{
  "n_layer": 15,
  "d_model": 384,
  "n_head": 6,
  "n_kv_head": 1,
  "head_dim": 64,
  "d_mlp": 1024,
  "vocab_size": 2048,
  "activation": "swiglu",
  "norm": "rmsnorm",
  "norm_place": "pre",
  "norm_eps": 1e-06,
  "positions": "rope",
  "rope_base": 10000.0,
  "rope_fraction": 0.25,
  "qk_norm": false,
  "attn_scale": 0.125,
  "bias": "qkv",
  "tie_embeddings": true,
  "parallel_block": false,
  "init": "uniform",
  "init_std_qkv": 0.022,
  "init_std_o": 0.00401,
  "init_std_up": 0.022,
  "init_std_down": 0.00246,
  "optimizer": "soap_variant",
  "lr": 0.00237,
  "beta1": 0.95,
  "beta2": 0.95,
  "weight_decay": 0.0,
  "lr_head": 0.00826,
  "grad_clip": 1.0,
  "warmup_steps": 200,
  "schedule": "cos",
  "final_lr_fraction": 0.03,
  "batch_tokens": 131072,
  "seq_len": 1024,
  "doc_mask": true,
  "train_tokens": 899800000,
  "steps": 6865,
  "dataset": "wikipedia_en"
}
Each number is 128 + 32 x the weight over its row's rms, rounded and kept within 0 to 255. Layers, rows and columns count from 0. Numbers have three digits each. The size before them is the row's rms in percent of the matrix's.

# layer 7 MLP down (transposed), 1024x384, rms 0.11, rows 63-111, columns 192-287
102:157091094170130141149128113149112041104126099115114161091104153142109054141146119110147138186079111128102084173158146126164113101154113143179080113143148161157160177140132139181138145103067112111066162187076098088090098114106177136155170114183110136119122136170042135144112116105126137125
099:130116155159084130118138194133150105135139104092106208129159139161097161073126098122121095088109209147126185160110098166069112128156122083106118170116081156099121168131075131127128101120038136176121178102190170141101128121201185119142099103104111071144168167101051097151151111130093088105
104:132092142240183055123143134149144193073120126187115147147130120105074147122168140147092148077142134151128118135088154212226156094128105147134115102143136141124167170081138137140133108098134119124137139126129133113137209065161111093058160212167076163148154137166156143131138167121137161127
105:182128132115099147108169130084095056110122103176103144186107120132107115133117127081083188101141101142150113075144147130089159118083112111121151182153202133060142128103114157125145081067144086102137098106114067071132180141090173130167110121094150193150128090079096190101076112130160154131
104:079065074147108101115146143161166117132113127102173066137123150173166150182155168121099086143182065088155139117096076082118164124134086198092136153107129157085097139097162167086149062097061107059205109145115122147115101153139142080158118100122150107161096126097125110172092149111050173193
099:092209161068119127129164139111102092180130095173184155181091121097169132097184166090146222107147051137142162101098158158098090113168136053174066124102073114137141129114160094125103114116132113149138125147142160079147158136063166101127130165146101127084145170118126128131155172064132107166
099:133086125149099078118113129148164103134161085141144096184118053093108082149135117194116089131149150105127062119116144128162206118163223115115112130102061059142063167110124124111158149126084114063163181097221129106148160151153093123112160142173135140099069150142141185107110157154073115147
100:083149169157095103107105097136135092104079097110095121130181093113085137179109089088150138136164066115175067149117141077186142141092136099122123157117179133137155109087097086130129128163139106125122157156092147189143155146138102138150145140132141096139160127146122145187096156110134157201
098:154096113081103178139105152131149083141129078082167145131110144161207110098159189171145114126094160113101112181114140145116172103090095133087130157167225132173080094128113160122139131095089111153174130152136099091097143148120064122103179110100189053156136084101159129150095113106092145139
102:123127133127097090148119131131115134173146096050151172133169129058115146119168169104101081147116152106154182159116123156143126123095162119167141111123143155118150100120196168152098096084084133117186145143125102186174106144149096148104095165164121150125076144137130107116076117102070066142
102:095158136163118144186126145152149102124144099143154159171172145073064125141139156105128098144118156123182106061150156112122096133084111155064106092146122164136158217136174111186160120173146197078092145085152121119106081091053167099124133086078103128080095109083117162114142143168121120011
100:134135121178127115137106163117108122134116138114138115150138116121143107132114144090177124131109184107177073109050164086114071075105154141141092080096115181158115161140106103058130110067094120168135127118138091111122134172115175120098094132105097135136143083147143087160100133093124163172
100:077164138163143110133152131138190113175162223116129103147078149112144116172127148101129125144132149123135086114160069109112141117085104157121081146161139077162131124184144128160148091201129158137173096122136146131201114075135142160101158138127123159158109139135168092064129149098125092105
101:107108110150173177119177107179188171215140149077177080141115095141120118185115152097174171127166146122109087171124141102157123197155115207125108192174116139056124044092155115170118101158158181124100097129105158121113174103172128161126138138134135085187134115154148154088146154156128124232
100:202155090152163150150111101116110122125095133189074134120091177118096134148151127127112134130080120101098155125163085147137148104129121032125134074139118106107137147169093104072119143110153096151129117160174130120160071074136137159093144142135154083139097167103134112172153156093111133139
102:143134131044103133087115139150093096129140151126113121120122109109108106085193119151098092137170106150106113140108091142175160170167136139141110131170082127200100133149105120056128187127107132123173098099149151112091144210137149090143118179125095067120132120132126199123081144063125167086
099:046109163144133090157157134185124178117112176141108174175120160140123139165122173104076145177165072135120139098127129142099168139093201151159120122151110121194111155143145146146126163111113141128150105094176096134102137111181102119162115088146122132143113149093190128147081133117075201114
101:048144108133170055086077132121151126124124129115117107144168087122144134172052094131145151094092113192127149185142137131135125156117119112109151110076125150123149104191127147162107185120064142152135107110115092139167173101135103120093085125141088127133101157094086149132106139093128127156
097:134127130127127169084149112100170170083111140101140084142115142115091196064111128109127138096068123161098131212132130128130118109085164099131128113149145151140105083092157097044129146122161147147142150136146113151103122150141117205111071121054127178144072140150134087129108108198090154074
096:143107091105149160158142127172082068148072144069156094079116145207152064124141125094157091144151140119146134081147101148113207094140122099133123138070155131157144122178177113139146112128097098149125097104101120129151140178115044047117127174078124107163133138095132151137121141087134119105
103:187151122199127149111166138133121127058110153079090153075135158180099118082147092174130078155124158102162067124142187147101101121062104150166215141159111142151147149133147170179097150176133148098101085171101101136065100064141116093200124148102120149055114160138115134138107124109135138145
104:098165091136126107102135153077131168156179101164102148171142106183137112114158045130181114174203127135147156115100112116130148137118141124117084195111189112163142130090131150128114158135148162078144104115169130120047172169107151132089097078208097059156129154106224165149122102130130115121
099:112124134179133185080073121114129129194149109116181144164086152137096114154128137171078128176103150171081137153181140137067099035178129138162071096174182147119096090114133147133121104175120122144191092195209120092207135088142144087127125152108129095152109124146084091064157098133097127039
100:070143108123132151167148154096178087106130097132103116160098114108106144102119137159145124054110126117092142146075166098115117083139082070131081115190138150153112114149137111112126129079124119158138132197130154089127136162102103126109190136172125158119134090106154142163131080125160153072
101:095122121153147135172128147157122127119126114109109128071079159104104167147081172105136140098100151134071150139186146140091171064203158116116170155096134142120144126127130178085115097134176197181130137105184152146192140118101120097101188089103141148140153123113071159156088128138165048112
101:105098134142094097142128169153191180141106163119116142142153115144152120118069164153109070106142174040151171123167160118085185125181131127118145125127153149084191193096128177137169124139148129139121150101178132130139144126130201090088120160144086157077144108106158091108169160122116083099
101:165120118068085136110081137199157136188121097090101125136139157198100137086109159044107056129069093152133084179148137084101115145097095134109122140094178144166138207095140164128077077071127112153120119101128125107110114077155048119123086113175093195115113084150103132129148124164091118098
101:137141161171113159096126157108105104063134141132143110087139155104145084111070104131147145093150158111124100189188132129175154113180156150131050116137119118091141182167132158135112147094165164108161138144127151163162105111120153118163111126124152129138156140130134123111126143177115170115
100:122113098165153150168146081097183088122126107091187096070125089132148099110089096159107117125101139074132119187146123064128079116129119121116143124122156173082105145168150164176107105094106155129163103122122157087136119165134118126150116130133093142134133143092213090158150100125125131113
102:111108192126145112152150077171132099180165119131179162135064111147094106120105141105177125181103104198114149154094141122140177038185145138175119171166163115064124130176124120085138112155191103158110103123132145116164113103095112133145097111116126140176122098086082146084186099090098063155
099:176140100117148177111193106109183111110207113095136168171070100122115123134115064104129185155142126134178145158174108089162143153056148082116140183110110158183152124135072109132102097083146104110127068148168163116111100143118136101101103172083166098136206115194150134118113124074140118121
104:173129093146108082142112092126116141100115122102125114152149123119170173126121114087110136148102080099185164125135134147146070127041129154095157155168117157128154124115158175128187160130140120174112096150098129143107129084170170143141128078169130126224145116148106124122142155171185188094
100:090118119163170106170061130143051149080129143159181118113066079120132094126135142122096109086114154141147102106139115114141155113150111110131130105092123103180083113061105120132088132108149131184143102091122153147094112164111130125153144125128118164099131163148134140144142158170089182123
098:122151095127142167167142138181105147148132128111114161154131095157123149129099122141150076099136186114142071119136116115189124116147175161114174135158137144121042121123153142140159112116121131071123079076129102150132101176153084152131131168171106140115167100151146147199096127110047094143
101:152090135154185205120165156112158144110168103163097168134186172183165155118119203161132157149075101152136102088170115056132146117160084159121087163160116142106107129183143067143133149187106099118004103100104157168110133116080147163177155125156113137125141136137117075128152113093143128135
102:164145115101136122105184152129184143101115117115069094210110133159147138153134154125121147136118112101064064112161118130138116195136171162106065121077150127119103083124115159195061137085117134133123121130128151192112103091195136161102117189143123067178112179195151108098170126130098153102
102:086182097153136121111134103169127119117150124094140124109125109111144171072104113119132058127109129204081192146186120135139167084179124163167160168117185134116105089111147083148134109149183104200189137112156087088144115140128096119098142149118165095132161174091122112154119125155141137177
097:118103125117096133144125160049136123115102072173108103123195107070079150132088120136087128148173174110165052038143104155116143148119079162158125178127126147089160152098138140152135153092095108092173096130137119179139153192177079125161080155140091169124140084115159091169147144091112130149
098:140092106131063100168102153132155155175117146133083134136098173062188168092114126099135103154156080180131083108114135141135096110169119152104177123109085141163153104117159068145080132129183119132122139090088083092071120099095165149079094135126051153100100079087108074145119130127148152177
097:077129118132164103153140098130145197106080083165092145142159114069100144101168126129130150123116111077139121097138115145099123084126141145079083182119126136084166125113093175097148103125158171117052196112102138122160141151117145107164133129139075071151100066164142125143047109104181102135
098:117114109121071201141177199149135130061118124155118150156084130107137127178155133045120087186129086121080158088104087101104123141104130117122108106167168167112087171147128088099158130106174084158111095134104065111110169175163148172115107153145161133111077165149104116154177089075144148082
100:108154143175124113147133169139158117167121074126183131147169105118145133127157156167113192128108102101151171100129124124109081167147117153157178116133084142075112083130165170167148127131098182179122117143112068115165178118159137144111207113136137130109180158156130102058151096170140164139
098:161146140150106160095105100110146130111134150094173092102147112061066110084133107136150132105151133156175195103125136100154088130093115152128131135082140138143117157192138149088138173159102137095130118148109181148157114145164129108153143147128098120131115067140065167139225167153145168157
099:121168111142087172141149134147146116175170128161080161094149164100133114153119178110153180140104118155135128172158101102150159161158170054106146110163128148172127104119103129092156135076091092137094125146104118217133181092136168144164071128126108126091132146124129111134136142135067113187
104:150122096132106178140080105152125168101136206083167145094148140082107171106097132132164123124147167061099143176157087125153113114110088132134167107161090193138144162162142101146159111126159097177107135147125141135142048122117160089100139194105168156129155151078138165148163117128148181123
104:121088125161186141146157108072125155097163152105163182141136147125120100088151123154127134108151159109199159154139136152121114124103155203086130051087115106126232098106162106109143123109145117166080112160154143210077123186151102167157081098112144192143172158097055164188067072131138148159
100:151196115124048067133169062120142091159135154133126146182114150112141121132142145120124158111147190128076156110114140109130161131133165145134128128131127188201119163107104209071164154145165137116139101100099107122057116168104138122158090095073129153099160146138131112079069123130091114168
101:116105134101144094116054156135140081131157131118163114158197134136142140145132134138144137077181100130121136185115137106146114128130114171173146108137154203163172095165096119123138104153100116063132080119171113115125079123151165170118088105127054157098135127083118132123125126119119113206
097:135139137087167127086148113132119153173096076071082114123159118055098116132131130125120175086092152141112173142194134149164116112132101104092098166083109125124147089153144150061059092070102083043124099111105062131141101148109150136175106135108143144173171132112126128132142118116150140175
# layer 7 MLP gate, 1024x384, rms 0.111, rows 64-111, columns 192-287
102:130128073117069129128082089189077098124097164109065150168077087050121158149121132144113072161135142218163141116111079167071151140105151118053185106171154172131092122157132170143073116186119169129113126158159163148193044075159160160123164104146092185146095164117068070182144157131133192185
102:140108106167133134188140114109152119184133120119089104076106184160117198062110144151132101159127126098160179078129169112123116174112111144124143151106157180177146104114099109171073075171125084109128119158121096131070110159107109150095103147145134144155061114082138075181106083128098149159
099:092140160123130163126132100131135131134095127191124159128146104145138087046114142108158170092146084118084123091144089148137118167104120108127131086113141160145155112160114106079109174127095148124140109163132137170188122125115163125115133124155142137123111142172141088137098086080185114168
099:095166115138126132103107145104150102092167174097082168123088139081100096159119123121159135106145147140092187099115161095114112116112097077100193121130157091154173147104139100104149151117060098170151177145127142150164151145152109154163167123162160077129153119120153117159088139070149113111
100:150096166100146162133145113169114090190144093173111162091040151143082103135115109106150141183132113147158127146116071085124062099107192131142111142190177089125129142074101146140106119153083149117152136119191142182122103145188071067140102075106137149106118075080149086139150100134107133160
102:104105115118133157125167111126154136135109161167109110126071125112144121129105155106119135152136119122141134153082099143069096113133073115191140131134160171149166056182132094156205145135115157096114178131181179137130165099099129101093078147132142151176073142113126079124115076043118180141
099:137058127141135159082128112113140135136111143141138135180095108193179196167166061128185104194108081178120120162149106124083091110113181111102212081162144134106164111134144066070141187162086082142148096169099201164188079101112124172129106123096094103051141097119101127102110108138084165131
101:070155121152091088161103152142134085115165176191177140138111165128126136163136122128140124146156068162133141075154113145154165154126160201120160062159093119137107104136123078128110134091159092121114117124093147181137132136171165128193057144175119121109088150176119131114125132096167112089
095:167150085214151114146086149088075135151129148194078098126129145106138162119147108142101155145087132086135131107121110096115055094100156108116131093187105151155102119124164160175080130157110066149149104091138173106167172104124080106141129107184113129117170151122049148143074118121152118201
100:142122144114121095047150136129064112070204070136101116119106104100133149124145153142138061153138135087157156116127125161147142119157158097099139109075134161186090099153084090119162175121154092061122146160092100091090056074150128073068119136124149112068138157130077144144163099183125146161
101:117150162118137156126118126156153071208154124174166151171128089079168132113180131147130160172140062167126084149143156124107106120126135123079152063112098132154102117076162081149107068101110096200208177134068099138137134184101088096094152083147128102141142164124120125120118046147165126136
096:181108122165160090124157193113138137106147068099103171139099111163131104145096118167116104125092086141116114123080068141108111160138097158158188121145110181094184075113206221136122106146080127141079172132069115172120116097132149127112156173134115119114129105050116105122196183217116136091
102:126128074135166120180154137137125110118134088128026149123153117126121152103166135123163110146195145100138129116164169117044159101083124132133062119171142120104128166108153131077107136063140078115129134114093082103115128124123088165118166130148120138126098125129166181129114102083125162101
105:135158085103140105103084126149116120134097194088147139138121137068092124209173200115151106174091072142100100147150115138085161118104115118087132167119160136143087191110128055085096116123151087171082087150138172119196045080176187125150156151104108135144098108173121119130128143130178217100
105:134127063100095116079090106130117110121085142180158124119139103087166142133153148172154100151158095141189117125140146093140089172128143138109182133076098103176144147158150132136179116116074151158109100107143044148192116161096108189114121151159136174126137145116147104103156096095168066177
099:105128093169152074115169108139154133108144111135050153127088155120109162090168150128167096144142087085136169187129147185109091180126110111159129129126087114087144156151125112122095122089109057146119115120172110120113151122144127128156148159125127073104101118140105118135131136078090122142
099:139145106046168115096108159145109150109151134115122085102093100126078155106200131113083077126080070177199082137096078174116138174156020145103120155177153144132136215111093116140150133121114078137137129107116114137079093168131112099114149162148131093161088148198104068127141106138145132128
104:079061104127102126179155080108147104133132130161111132105159114124179155164101158083114137155165109131174156171117119132123134150074154142114137138130085128206121158149154127185179119083129094128126119121195137174104104175088141118115095115166099151117143149111103109101111101183118218070
095:105133187140148165092151173141142133142119100112159148098169120133131056021129134118069163158153043093165107181123147109111137144091087081142148192164160112108119138101071142169155126069121148123086078115098094131125124112128038101105150144151078117069138115144115086130101115104109127081
099:124114190096126144100158111117100160148128104115101163109156178115088099067191147142113046110121152166176122133163193066097103165132134138156204065111118110164135129078177136131116135135139105098112102130153088079098123133169114132119187088163066169144141085147134120095127069117151127093
113:087132112139089181213139113067121093130151091149149123077201079081160175128074146147136156179113206137147125154133103109148123166161147121167148122143150153129109176097143123115144146145176137143104164106132123182113177102071122102142135112143075135173122168174141118080124158122117043112
101:108202122156124165125113125076150171117190128151106087106136136130186114139121149122127161133124176145160110089090110083137165113122113139098184076099212071117129071104172159120052158109111162117156115154128087187086135154104157126103162141151152152188122119112182076122111159144143120147
100:153144135132104159120147134097121154140167158102096085141138130123181224164114160159128146117093071167159085095111112131148114129152088099133137113159128122116119185088156148146130162128159130221115101155136126082089090099133142067110110171157116094179155142076112148152162180132113098137
097:139118148144121081038168100129216124148182086162152170165109136145182137083129121161132103094149138183114141144132129147139076177052198175158148149141114159144133120094125149155187105101127104098120140110131144145143173162184093161104143172146150087151085085139131054118190087140113122116
102:116124089165107137083102106069141087125114129088103124102116158082112044129146137192189153097123136121166162081068131105106128135141134150166170135127153144134134117124196145155145138097174104157149062074135109101142154124104151055155172147135071094122134129185190127140112105189143134161
101:092122143169111119114147087159118146132100114117097152100192086089128145119157080132082071096128190077155116167140138166110116133173122128146137130112073081111139121175144169137140121119175089105135120102137153149172129108094112074116105187062124051146170164119086119117116120133098166113
106:105167165168129141114077107089147141090177157148041107057136152094146059132145160157155159086107078182162126128124114171142143139113143102153164132153142044150135144173101153152123148123147186079131153103074178136133136173190148104090088077157134114170083109125119150127127132138100127152
102:134135204118165153126113092104088109125166156100112133125166105093135079170077104044158128170122153148171092127153082102105126176151117133141163086106108170061195066134208103085171103085146128127122147113126070146144171174135165127087130156141114132090136162134111118112123081120108129112
105:154132135111148135126115150115184114119129177162151115147148176184163130142109070169146080125091137119156141105146127149092178093095204146216142103127098179097194105102113154091139195162138146167098171108133141096154123122096124159076125163121147135120144068058109111092149092138089153050
102:088169159131073149114071152119157113159206123141124126151100150081163116088190142191119110163130078129114125067127105123128174107112111192100099129124089134129165165179116127127087100135135196144142103216095145104114106101180143081087144187144206118185103148099175052127163140199106167117
100:095133141104147124134177175144122159098087157173124117164072131132097145129160091114126165098158107136125122219095167118085111123179150111114109057121167172146189185111092134103146095133138124108131118206136152138090130133106123075112136140171092226121114183125182154112149157094141121157
109:099156103117109119179119183149068156139142170104075118172131158113152134093105128148196114135148103169165160142076075162074153142159148119143154201134139124106086142168160087114122105123139135132065169116087124157142085128098183172093134167118132155143098132062097151060122158167096151132
104:140098153104138088130081064151139099093153083113151166135063120172107137165112091124142131154178179053098100105119155164135185157156213143074181072122139108120054091117135065058104151129120142143099124178158063064138130125131125110113178145131061125141125145144115077083125135130113088138
103:084126167128083159150117130126170156040131141069073029157124089168150170142107165115133133135146116121152121094082142178079147095119137119110097146118079081119122158159082134166131118117103058118132109061113124155088156117131105157127143125139229150134127133086082128111077090103132132131
104:028108101168103126078155105126124120133121142101140092135154116101097104164154145164111113127094095153152177218115127104089172169156128130100149157152117144160156158154124138130192152041108081123148116150108141161118152123131078069128105095156132102137144129053094107111094139193158172158
099:104173113147101089090128088151053110116162105113125109086110178086121120193183114169127152141147131133080120147173169177106114143127099160187126107182093131133180156174154095162131136151103092059074164128117129170142146110153163136093122146064208114154132118162187134099100155133152154148
103:131170136120115175136174107130181127072185145128084168154134103101134158120170143131133133078088125139131207073085154108095142107146201105140078159112105156071168127129117136154095107104136154117129132103119114161159139155098134112093148138135119105111171106095061173085216092083129182141
103:178173117092084180125096176095120139187141123084130120137083113118164153132124111108092111083116130150160108177098093109036093071135106068118189138089098107173162090110165070136101180177172083120119117158159104148107101159125156090103140123087121131136088128110126129133123147138175143124
096:109142070131073112108096154124086132135159103146155127133116103143128108100171165123084143117069177153083156176163150162107136114124139127128134220143120150133153148121107172140185089111127118139101125163118074122109146154147091080052120122062104120135103100162109144158091131182155051091
104:127185120150094090121121052151107131132113111148130121106172136141167125147158154107124195160063109101077122129115091090160097110105102094088179160077103125070154136120097151105187117114192084117171110130113115091098162147147145120097109118078110097134085139115174068096161131148108121135
093:111182136157119180133122110087138103141146039173194083185103196122141124142139127122165182081113103110148104156144156097052083157111051123124127162133147110073166158083134134186148110091103159143091079104110126178111146099112113121139160131109111158144196106172112135095163128178153157149
096:175150143111114131085119118155117088144111089158096103131126128107198189110101158084146165140176093134127164097131190134181134084109108104134130091094138100138138086167140124074151199135154124124134125110101123151175156113133153121112117134177069122079128095095109099123133136223154177109
097:171121124182140090088222115189177077126135109168091118148113119068164183117152120113136124154141191112126124071090112147131133163150108178085163108093137095091113115123136123106120124092143089127096149172121161115150085148139169086069146152180125148187079084088126139139096079133136153145
098:117141105079096170128145093154114122066091139082113143082132155085165121085073122086166149101116143117167168078083135125169115090136084192091135103151194102119175134166151101117133138153091089140133177206131111112162147114142138156184118159138117085127091114077191064105114116176109081081
107:071156072178128159111145162119080137122104104133077179102102106111110154127128170131149167112139078099093101164114142113146161116130179118152162098088132133079163128099143133123089119123104147144149110105092138121161168086137183165116153163151155121113137106106124123103147159117110114128
096:150140111141045148161103090133130147083125170141113091127047151124115111170165129088104112172125166130119147120124139138179084172151100126097111089149100144123155170128123157140121231084176095095127126120139129118142018085132134103155094087122144176118135177098169147116116121125118156155
101:078163144134086161140080132144116119131122089144142077119180148185093111218109169104139081144085139112087107125136098115117124119107140128120101128125112116158111135144159154136106138133099120135101168132140155129120127135152162091079108175124140101129219142138165129136125156124123193139
098:134155170124145126115178133098071108084149109072125119155141138124119106083155130099104044153149206138181149117201137077150103086112119145141079130083117144193109122115159137129159186122117084079099120133116107134126128175164100183064169081095103120150171152124139121127092121153113180161
# layer 7 MLP up, 1024x384, rms 0.116, rows 64-111, columns 192-287
096:136137116139096129078158106099048116155133200102150115087086117126163090131125152120121032134107168125076122089123133058160126127124163102112143137166128072202130099133085144080106159111158113107094087132073122119133093073168165118105115122096118075098122144121115115185166154145151160134
100:077029113159135165177153126161149145165147159152098112089103079160140113179092146124114093107195143181094123111090179151091119124128134137083087124151086119082114159143099081060140123096089140154156092154139115194091149110164143119170120114132060095102107132123142165152130158137109095122
106:149138090160130175154146075116125120074144149084186129139136103131088132146141132157114120069036169052097106177143149153156161061135091107140163109090097082166154171098150071099064137146122142099091107118167140158121057125098108138134057127119110162173145102132126063098142120117079090131
102:170146147096146130212064135128069162163109070122197142137176071178145169154073124145145038123099121199168138116118077161113130094094172148127162141136090092097131173133093135154129119111085081153166097119186093144132144125106149136089172101197184119150143082142111127142077158164132165134
101:159050132123129159180159141178161104109157212154137100097145145122126125142151096166205098122086131152148090142152097104175103105153117127156141059208090141120150218106134124166116141168150123167145094153195056131123114130100100149119126129128096084126089171151136128129160088179209079145
102:135115113084102091128199139139151114072138124070137126170111166159041179132127153091107093115134185135150109137155122110136107097162175113180106137164146164166116080093110102135156137159112109124145096112105112165108078110083146114112118138194163116182131138167140128130180131199129106109
094:144157097121162083114160173148137079165134160160176101136176158145163110135113090182117120141160120154145134082128076129165141155090118125135141149099125072127077082090080143136146142159114124096111180149146109087146073098111119118167186126099080136114131116136176101099172120105056090155
097:146161116090168111071147115127183104154154183143138180120100152203055121146108095150074180170191099160100170081132083172104127145090122054173192121088079179107113124151084122088076044106163085118172128079156104144153113072150091114195101163182099172177151193072137141114054085097084065050
105:111109165036137085092071138171177120157197145069097139121120088141157095104144180144115094134146175148120161126100133130110139126137077138137094037105160192061186127121131118100131133126103124123163154136153153162110081151111162113108152142155130144153044158094154133166155103101131150129
101:078112150153093211092111121145222156130101086138138103121131141085148099121136087175138077140131166116112164148210099119136093121155124126056124094089135132084116091128185108118118178111129107172132062139139174125142130135121107100105167087135116102145098141129045092144126165138150113108
099:090091178079195144161171119088174102156149075091150150154128118120136137079123109186146140155112141160139136094115109162122146149174142151124152144170192106156118114149141116132111100129101135105154184113189095130120140155112144108130048065174128120146100168166083103171151114127124129144
099:098086081112169098153098134123193086125148083129147104140136162087186158112144086093136126106122113113088138124136120121080126140115131107192113143120178202123095155161119157172156111081100105143112119090100097116112143082132133121139092162080130055148142097143095103105149132173150116115
097:140114123122100095085099119140100175179125146164095189155084157174130139105119191093084112199149122173185162164126092096086135109138090158111124112114085125099153088113108194112054188104147154107108105079101118082157098127119135181119161152086168138094076095062125162130115061169164155070
102:139100091074107065146115116236091106122076142185141128143098084085142107124178166166124159139182148076059155162097170146118156135110058133105160196115135182165115150088148098049064147132143139138143115161100082131150092130166108167119130156093154090097154107167129157155118139152137163108
102:157131116107085075139116152131083100160157164127143121174155152144131115112131117079109052107162113120114164111107104090134184151114141070151135093068149120137175119169137127118118175189077152148067115116122145185200112140092098153124072078110164099172144131116106152105134189086171116070
096:102126162148118075077098191163122181102047148100151164133176174078189108118142075091132100192123123041118156105118105119141137105094159160162100114121155151148109085126138144168084165067124083165100149155121170100088136108180149069143175139105090155197161116139133133168129110151139166145
099:096157149122102102075115156154169113116183125172112131154160118097157139083087110150170111108117153153120114122099110151111104167108152151106174158184105132135145068124182178103092180117018027116166105131150126134123121126109068096098124166103130131108120100134112107162127116148083166119
095:106151122170187105111053132132067140167131093119140126098131165136104119141154095144122151148163115089163160104129081177123181156209124087100078098105111142122155122179130139152091120150113089111196119126084159122111140073113120137098099086094112144111130162165131147086163056119110154104
097:143161115182168166121098145078148135136109091196153132155127106120154103149115105133106088116162125110092083161163113141169141116029197177081121139113104160068109085144087109120163145081152146106154150153118159116126164142106157105118227111152079186114141106146146155117077138144090071186
103:100131114152147166110134116134141040160168116081179130109108123079104131133090121126153077056137126116094111176084148146066105093086115076141076113180128143175111107108115122131153123128110101150103092158122116129110149083124135159093143123141092156154085064125127178149144141129122130138
104:087078146089087136105152140153170080121138071050080181115133148125111152167125085124186152113148177205106185055099144153066104182105172141102108123143144187166131173141144106165107074108129094119154123139103148114131148105174066147153166112176141140129151125130099076106095089162093120131
096:119128165101078069118207115094095090140125130167138113188147166139160125086110125116144148154129128099164129133075119085164155103190105171180103159106104143119094128109122166119140090084131177132094100060117131112099148194140166140151110085161125115168112094143091100150116093153120064148
097:128112060123195113170102137185135189162133146146166149160139108198135087151154120121141210163115192127113110137116097154105147153041160162177121143139121139116117116116141135135198119174100138125138175086083081124065083082116165138130186132133125125118149080111149140101098094079107135130
104:098110153134061083107079138171178122175145149149156115132144147055119111087110144171061200188210091093105107140100136119191099102135125063158138100108080183120101111123132163125092152139110121115133069124082136178107141105110136119154142155110148177124144097094108133088152085116087104065
098:166146161122149094080054098109149080086112133091159106147179129172126121130073136151145156146137160129111172142071146136082166147171108105188193183039176180119127102105145145148123161133118145149131109105132131131169148093131161070106110177168143146110075098158175139149121144149092120116
101:051117161113113135155131089150074101157160096142062137120097081133133142129115155115141132107115124077135188108170104161153096127149150154078106128163101100079052111080105117148109076141122146117125117139103158110159133113112143117101150146115168081143140142178137129130133162088094121215
105:112105112131133105086084143131062118135099053099138078085130151108167150113161109126151090144111124148089150152129122106153081133185087126130082125147127178128130133167056115179070091150130120166152124111123155192108134071137165143118144115142132160095158150173088108092093080115120193111
102:163136137179174133139022139135074122124159125143137110163146141065084122135121160071075155195096196103128154138125160177083131087156085149086086078162162136122129179108122130109071126087087156079093138095108120148118098160115135105124194183086138142166147153105104121133144135103129136087
098:137123079155123140129153112112162129089083117145153128144148147167161082073146142121110070157137054109102149085128136129117131132112115106151120213202121128145162188112089145191129130123114072144076149177130159180119149165099134160089074124144145137149116152109138174160119110147150179085
100:115134131080118113149147166089103161079137145109098128139175081080150109069150095144116187181137161160096081081144127066107130093114118139157186197211156151094131121113198116162126122169150136116106140141125079172148099161123146101138109146151116173194104126087091158110136109157111154136
103:185138146116127153080071122141121127160132155125151154118118103133179226093149149084139073093085081114116120133089104116113103088159059055078090143081094100131116079130160091168123149125138087134178126140109085091123119128129141157098084198153148107095102154120151136111102092104134161148
101:176162126129112194104106170162144148137165071107137176085154118114150105124143156179125123106116129140109105137198153151089168161078140133119119131128096159106187107154138142094143118137162149171114174126161146087065162068178113066139084128147100142147114088184123155079134078093233168141
098:157054133111115147176182133133147121104080165151119124136118154076118208116148129126146124156163180085092154122092101167172159236134153144105153186146118129133088136114132127082104188076125118130135123110097076124099148115146136111187155147166153158155132130160115064121141137153145173153
103:071107112107154087099140129135091158125151117156083147125154142133117147159117115113090108187169122162136103147181187108150144085144137103157138174145144150111177141117080062153109105115081168111115139174083105155152140133136041108079160125154183143129137122127198129133094081104150111138
100:086057158156142122122110104159063123141143178113105140113144118100136112111140139121168177081196113130059108151195155061118134119112110156140130065088139087149138106081133115144097107115073142180105199183091160135208126124148139130158087149099164109117146176073133100159085186118126115136
104:122054102113128102143108129124121096123107069166130119149124142153145148122107119106139085191139130106113111105163114163123118111153107118138119163136087128102138123156114136127152131199082091146118136037106140133119140128069100153117059118125084180080171085110130130131107066116147169169
105:122061096131114067134159132108160124143125199110128119169147161091098136100088089129144126152147147174114125149153145170164139120134203165115156162093137184126156114094165108155116149172110146180127135183128125088125125116109139138156120109139108109110100077162112123160091099154124090157
096:132157122099163080129107136159177157176165090115123156123148151144173064139146112136128083117107113091132122221146109159103119109089143131176103098092144130107085075114106177033142127186131117076100137148099141169188092126139090096125131155173163065142080112091159088109079138116156127156
094:151072112157163081152147079092162119102110162181100100135124146189109136113097121139134092143220193157193187120076130095086161121087099190162085151185117136097126140111100113116101068174108088079196071115074169126143157110070103152120117134156198132089130137133093150098178144184119168126
100:139106128168166148072121141079194157140109144089161135143162075124130164161132065086162059150156119079094142081143071160178068101083109079109225088155146101150180141140210141161150104120129084110094148140129122075163097131120132150133128176151188070130110188125121139077118162129172143141
104:115151102179103150131067142128088143149119158132070137158137108147111119116054124100154122119123086151117208072130126152100109147138199146121083138146135148117128162146087147167068155106135109080166116191096158113161159058170133134151140101100142130106112113172108137117090128162095066102
098:157145091138138108161120127110070121174151213114145137115191143155126099160100149153190101146133195171150060151139136063056159171154170080090115130101101115081096133101137104162200145107171123107110162093113085120106188186130100155147114135107153156112138164138090082146157118099151108158
098:139075104104172140154145154115094141135139120102121136123122126144152142109181169131148123186160160139135094138155146186154126106100103146149173098105086102163103117112127114100116143184098117113135067063129176120197128110126095129144083097160124100174064138169089148157067118107123140151
101:120167156169150144098066129129148125189121185122100091083068114167128096201112125145074141136076087148116165167118160144127105139148124113184137145113134170137120101139143183163141084145148123125132094140144095138116128114118088113112122200169180145107129110104188161163160134142064106123
103:182052143110107149111119202133108156115144105142131122119147096133153112162085116137110048124115126198113161122134102154075105168152143123059176161143086122153117188151157156143131098119171064111093094144110122122164183177098120111107143156082136170184112146175105107153094127138142155114
097:128047147117102200151111097086065125069103160064158186093102130126132113171136104101121161130104114097183135130059122078126151135119167159127152110115085131147165094120098131158189103116170170194141111146086150157158112132108110137179066163115112102099143111124146106175139140115116124131
102:152122122101114139123151161152116164152157099078148140093092088117134148088098138131147124157146071093134066139073136082123164117104161162133071155053147121143125140146121189149074061096149101127054131121136080084108155141112160120117182128199166153161140167173137068134123095122123149161
101:144131170119070120150139086106142104063099136154118099164156069083121091080120123131109094147110108101142100109068118146207117120119123083134121100165152102118145177184142135177184062115115093151124147158155183104088102116101142149140118122148185093169158130154065121134104166163133145149